Weights of a small transformer language model.
Size: 10 layers, width 96, 3 heads of 32 (1 for keys and values), 1.77M parameters.
Architecture: RMSNorm before each block, rotary positions, no biases in attention or MLP, tied embeddings.
Training: a variant of Muon for these matrices, 149M tokens, 9076 steps.
Each number is 128 + 24 x the weight over the matrix's rms, rounded and kept within 0 to 255. Layers, rows and columns count from 0.

# layer 5 attention query, 96x96, rms 0.212, rows 0-15,32-47,64-79, columns 0-47
[[132 148 109 150 105 143 140 132 138 130 140 123 116 139 119 148 116 148  92  85 113 136 129 114 128 125 151 110 113 150 133 131 106 151 134 136 138 149 130 125 148  99 144 143 158 103 118  94]
 [160 146 111 131 160 119 116 118 131 110 123 132 119 152 117 117 101 114 138 103 126 127 138 131 145 132 153  96 107 132 156  97 121 124 128 107 110 146 142 122 133 136 161 165 154 128  99 118]
 [154 141 153 109 143 130 120 127 129 109  98 110 122 112 144  82 136 112 125 131 151 127 126 135 122 125 121 160 140 129 118 137 142 160 148 128 122 163 110 139 134 125 141 116  98 125 107 140]
 [103 105 117 110 104 128 146 153  94 122 175 128 131 127 113 138 172 166 127 147  95 124 145 125 137 115 131 130  89 136 118 142 115 127 145 115 132  83 110 125 128 107 133 112 130 117 157 108]
 [123 119 121 145 138 128 137 155 118 109 130 130 114 131 116 164 176 131 115 118 113 132 142 120 117 129 132 132 132 144 124 128 103 116 126  97 124 149 134  97 129 102 113 121 147 104 139 131]
 [154 123 159 133 152 131 105 119 125 128 125 128 116 162 109 107  99  89 171 121 123 129 141 137 123 149 112 137 137  90 150 129 127 149 159 127 128 115 157 132 113 141 124 111 102 145 125 178]
 [108 175 118  96 111 118 105 156 134 148  73 145 186  84  65 136 158 138 123 173 119  89 131 135 128 133 107 195 108 112 101 168  92  77  82 121 128 160  68 104 116 118 115 124  98 104  98 151]
 [117 142 163 109  98 150 141 112 112 117  88 107  94 159 113  75  81 122 165  99 119 129 121 126 122 137 153 124  71 107 171  70 140 179 191 106 173 124 123 203 117 118 175 137 117 128 107 152]
 [114 143 164 102 126 161 125 158  78 161 120 142 104 130 147 154 135 140 120 132 150 136 126 135 128 115 140 115 121 112 138  98 119 161 111 139 153 151 105 122 139 128 101 146 141 143 140 158]
 [ 40 164 144 178  72 138 111 135 107 113 101 123  93 148 151 167 178 123  88  98 131 124 127 153 104 130 128 148 126 103  92 138 139 127 166 128 166 158  62 126 134 128 115 132 157 123 116 198]
 [153 119  84 171 111 134 206 146  93  95 107 151 157 155  87 156 177 146 121 172  90 139 145 105 127 109 112 134 151 117 129  77 108 202 113  67 163 116 120 143 146 124 162 139 169 131 167 140]
 [159 115 126 137 141 135 127 151  98 137 155 100  82  93 103 137 166 104 129 153 138 142 165 154 138 109  88 111 174 147 111 121 143 100 165 105 171 134 131 150 128 142 184 129 166 123 131  84]
 [126  70 144 182  98 117  66 119 135 149 134  91 153  95 135 118 127 121 129 129 141 112 132 135 128 124 153 107 136 132 157 181 130 180 147 143 165 164  72 110 111  98  80 122 118 100 188 117]
 [110 116 123  81 112 137 154 125 120 145  65 168 139 152 105 159 141 178 128 200 107 124  67  98 119 113 140 107 162 144 100 139 120 144 137 170 100  74  89 109 116 123  83 145 156 138 169  87]
 [139 136 117  70 127 118 117 127 142 122 123 128 146 104 135 128 153 114 126 131 165 123 160 127 127 125 138 173 147 121 111 105 134 179 168 190 109 185 153 156 154 130 121 189 144 121 116 126]
 [179 146 177 133 155 115 166 141 127 136 114 145 134 109 114 111  99 102 125 163 122 115 164 138  99 150  96  96 175 121 163  76 144 103 143  91 106 115 169 157 115 109 110 146 179 133  63 131]
 [142 156 133 119 138 121 146 123 114 112 116 129 112 127 145 134 138 105 139 167 145 129 100 110 153 127 129 113 111 102  95 144 133 107 128  91 120 157 113 138 117  97  99 151 170 145 164 159]
 [152 160 127  96 154 142 134 127 104 139  94 150 148 101 140 165 104 131 136 107 124 135 169 114 135 132 139  84 161  95  99 147 125 132 149 127 104 137 111 131 119 150 154  81 136 131 129 169]
 [122  90 133 163 116 114 169 130  75 125  93  85  87 165 154 111 177 120 126 141 161 102  86 116 117 133 124 149 169 137 150 110 136 176 100 176  92 132 116  95 148 150 111 120  87 123 110 122]
 [111  97 152 145  91  83 180 178 164 110 153  88 130  87 133 170 183 112 135 141 164 118 118 143 111 126 132 102 117 128 132 155 159 129 153 124 125  48 114  94  97 102 135 126 143 130 103 123]
 [131  69 164  82  79 124 172 142 171  86 151 106 147 105 138 168 152 126 167 159 102  92  92 162 135 145 113 165 100 139  74 146 111  91 123 110 113 125 133 108 114 122 109  97 196 112 181 152]
 [157 143  99 136 160  98  88 141 170 150 160 113 157 132 129 134 126 128 155  81 137 100  88 157 125 132 104 100 136 145 115 166 149 193 107 135 137 128 122 142 133 119 118 104 144 159  79 165]
 [163 108 139  91  93 115 136 141 125 149 123 136 139 134 121  83 181 130 138 162 133 119 126 148 135 143 145 127 151 130 149 101 111 109 123 126 136 109 125 134 129  91 123 183  87  94  92 115]
 [135 141  95 120 149 132 134 101 103 127  69 120 165 104 136  96 127 120 135 101  90 101 136 106 143 146 110 111 141 118 111  91 115 128 160 107 170 144 138 145 130 122 105 137 178 132 163 130]
 [119 132 139 133 144 145 130 130 129 135 115 139 134 116 173 152 141 120 116 117 134 126 149 124 124 128 117 117 109 130 135 147 140  95 149 141 149 136 100 141 117 126 118 135 161  94 159  99]
 [165  97 125  72 142 117 139 118 113 161  98 116 114 149 138 119 134 151  93 115 117 129 146  96 137 147 141 122 148 120 116 117 125 150 140 122 169 101 136 107 109 130 135 159 131 104 176  93]
 [144 109 154 121  97 130 116 143 121 116 116 117 115 123 124 124 104 136 103 128 130 102 159 139 111 149 126 100 154 153 121 111 103 157 136 127 145 137 139 145 127 119 118 150 137 143 149 145]
 [155 108 144 144 108 137 135 124 109 128 133 117 105  69 104 122 174 140 128 138 158 124  99 120 139 134 164 163 139 130 125 107 138 120 124 142 126 105 153 135 128 108 124 139  99 134 142 140]
 [140 143 150 130 126 118  79 121 129 138 142 105 149 145 148 106 113 140 125 145 141  90 108 164 108 150 119 148 132 158 148 121 101 112 127 145 159 167 119 117 133 138 119 172 138 137 119 178]
 [116 133 133 116 117 139 141 126 110 119 127 135 125 133  85 127 109 132 145 147 130 141 109 150 143 130 175 139  85 127 112  99 119 149 141  95 142 138 129 166 120 143 139 152 142 128 113 135]
 [150 130 145 118 110 138 144 138  96 117 136 169 189  87 135 101 151  97 145 157 135 148 155 140 134 136  98 123 146 159 114  74 111 114 152 112 162 157 126 180 151 120 108 145 142 131 126 132]
 [142 148  98 165 128 141 121 157 146 118  92 147 139 127  90 104 114 130 109 135 119 140 134  87 141 129 132 109 131 126 140 145 118  93 147 104 122 110 126 145 138 146 149 118 101 167 110 149]
 [190 135 131 153 114 128 155 137 161 145  86 124 116 161 143 152 102 145 111  98 127  84 154 129 151 124 142  80 128 140 124 109 132 106  74 100 121 105 127 128 129 116 125 153 134  98 120  89]
 [146 147 117 135 127 136 127 123 130 127 113 133 123 123 131 144 143 116 132 142 142 116 110 129 144 127 134 104 159 126 139 144 119 143 162 102 129 120 126 130 113  99 116 111 129 143 124 116]
 [137 130  94 110 127 125 100 139  97 115 169 136 106 147 121 113 116 133 139 118 127 145 123 121 120 135 117 142 127 129 169 158 130  99 107 162 117 164 128 136 132 157 108 134 117 112 114 166]
 [128 149 130 125 114 129 145 159 118 132 141 130 120 137 130 123 122 138 108 123 112 106 173 122 142 136 159 126  85 140 116 101  94 121  85 126 121 100 147 123 129 127 136 143 111 105 129 126]
 [151 109 133 113 157 140 142 177  96 141 102 110  95  83 138 143 111 131 111 107 115 104 153 155 142 138 163 143 106 123 108 114 107  84  97 121 140 118 105 115 132 135 116 147 136 127 131 117]
 [135 130  90 163 178 119  75 136 125 126 155 117  83 113 123 122 141 115 118 141 125 138 129 151 107 131 146 158 143  99  89 161 127 169  91 134  88 111 134 109 139 142 140  92 123 125 106 112]
 [ 89 129 160  64 116 139 128 152 131 138  79 126 161 103 100 155 153 142 137 156 151 126  65 111 133 150  97 170 151 127 122  62 132  82 149 157 138 146  86 133 128 146 125 175 147 127 100 144]
 [136 176  94 137 123 138 133 116 121 125 110 129 127 106 130 102  73 124 115 104 121 165 160 122 124 125 157 160  76  89 159 118 130 127 137 134  90 148 157 119 132 134 181 107 106 157 169 150]
 [137 130 125 139 149 128 118 124 112 160 125 133 159 124 120 121  96 131 127 133 109 151 160 119 153 126 151 140 114 110 150  92 138 123 107 136 149 129 149 121 139 143 151 168  90 109 150 143]
 [ 96  87 149 148 137 130 116 101 135 180 128 128 149 103 111 134 116 137 131 100  93 131 157 175 172 126 137 136 134 169  72 146 133  97 133 175  81 103 137 133 115 142 162 163 109 104 123 134]
 [124 130 101 138 106 103 145 124 136  99 150 131  94 180 138 137 106 175 118 169 126 146 140 156 101 105 125  91 192 130 125 133 103 166 139 125 111  99 157 150 130 117 122 103 161 101 121 123]
 [143 161 112 150 155 128 166 167 148 166 118 169 115 112 114 143 132 110 137 118 109 142 169 146 146 121  75 137 137 125 110 124 121 129 118 144 154  68  93 126 142 102 126 141 139 100 160 127]
 [151 145  92 221 149 112 112 122 140 158 117 154 144  74 154 148 136 147 142 114 164 112 103 165 147 124 112 179  99 167 140 165 140 119  85 177 125 145 116 104 116 147 182 155 127 128 171 169]
 [109 109  97 135 104 141 167 150  66 152  99 121 178 114  98 140 144 150 116 121  69 125 158 129 139 127  88 128 139 165  62 102  90 114 162 126 134  94 125  99 114 153 156 116 146 132 137 138]
 [105  90 164 110  81 137 135 144 129 109 165 140 155  75 116 126 155 117 107 128 153 110 126 113 107 173 125 124  96 121 106 113 131 110 108 133 200 127 108 152 113 137 120 145 151 109 109  85]
 [141 133  96 184 161 136 156 141 179 165 111 131  98 114 139 123 222 120 191 129 143 152  70 121 164 136 179  85 136  85 160 166 148 109  69  89 106  95 126 192  83  86 129 124 109 100 127 130]]
# layer 5 attention key, 32x96, rms 0.194, rows 0-15, columns 0-47
[[110 125 108  83 135 136 155 119 104 131 107 118 127 113 114 138  96 130 119  95 127 122 149 109 113 123 149 135 154  83  93 117 124 119  93 126 162 127 132 113 128 141 176 110 128 128 137 145]
 [127 115 142 132 129 119 134 107 148 117 144 117  81 161 129 141 112 134 132 121 123 121 116 116 116 139 135 144 112 126  94 127 119 133 143 100 109 149 104 107 133 133 143 138 130 145 132  96]
 [113 141 143 124 130 107 145 128 129 127 147 143 131 113 124 103 149 133 132 151 138 122  95 143 127 123 128 113 123 136 173 119 138 172 144 127 127 129 146 151 135 126 125 122 131 119 121 137]
 [134  96 153  92  97 139 102 126 132 122 104 135 113 115 124 126  97 128 143 132  93 138 163  80 127 146 135 117 124 111  79 147 101 129 113 150 115 115 142 119 140 119 131 140 153 117 159 104]
 [130  89 126 140 123 119  90 137 114 103 150 128 123 132 132 131 135 124 132 123 146 125 131 138 114 129 185  89 140 131 131 133 120 125  86 145 115  87 107 150 138 108 156 148 127 122 156 117]
 [136 109 146 150 138 131 113 109 110 154 154 104  88 115 165 124 170 140 136 153 126 104 162 126 143 135 106 185  90 117 112 101 174 189 135 129 131 108 152 146 125 158 100 133 180  98 145 118]
 [144 105 162 171 146 144  87 157 126 177 115 129 148 133 140 111 171 118 110 142 124 152 126 184 152 117 121 153 143 150 135  97 140 173 162 127 110 138 136 122 123  95 129 154 105 130 134 134]
 [137 106 167 140 129 143 115 111 111 126 107 153 138 154  96 101 124  85 150 113 155 143  47 154 133  84 123 168 142  82 174 114 126 134 193 115 121  94 165 113 130 155 125 117 112 122 158 130]
 [145 109 131 105 103 133  91  78 101 165 139 106 118  71 112  35 139 140 211 148 145 147  95 119 156 128  53 137  94 178 192  90 128 156 130 127 128 111 164 124 139 152 102 137  73 233 134 131]
 [143 133  99 127 103 114 150 139 108  98 123 143  83 144 118 116 104 141 126 140 135 123 132 126 111 138 131 123 122 135 114 105 125  71 172 151 140 112 137 137 134 103  98 135 104 140 136 161]
 [110 126 133 107 142  97 144 107 120 135 132 146 136 153 144 122 110  95 103 131 112 127 155 116  77 130 130 128 130 113 180  70 132 153 153 155 147 120 136 142 140 198 100 132 139 102 102 159]
 [100  70 175 140 127 151 117 149  99  82 157 106 145 178  88 116 103  88 134 121 128 147 128 132 179 125 139 133 153 104 131 121 153  88 126 111 163 120 110 118 114 136 141 122 147 134 101 108]
 [153 115 101 110  63 107 122 117 126 133 157 146 146 118  95 112 138 149  57 114 135 177 112 100 123 135 109 180 113 102 173 175 183 132 162 113  99 142  80 152 148 118 111 129 138 143 162 146]
 [109  95  91 105 170 121 125 142 142 127  97 125 129 113  99 132 122 103 163 169 134 148  70 112 123 149 146 146 150 119 127 125  79 141 173 116 147 144  73 144 115 125 115 122 122 162 117 126]
 [126 118 135 106 170 181  91 139 137 136 163 166 144  96 124 161 128 133 106 123 164 148 143 105 112 137 101 122 122 117 110 115 126 104 156 100 160 126 110 117 115 137 126 154 175 174 115 109]
 [ 91 173 167 159  91 108 132 146 116  93 147  85 103 133 160 152 140 122 145 128 158 123  87 134 122 146 112  94 129 109 111 120 124 155 140 148 153 116 115 103 110 107 103 166 168 141 157 132]]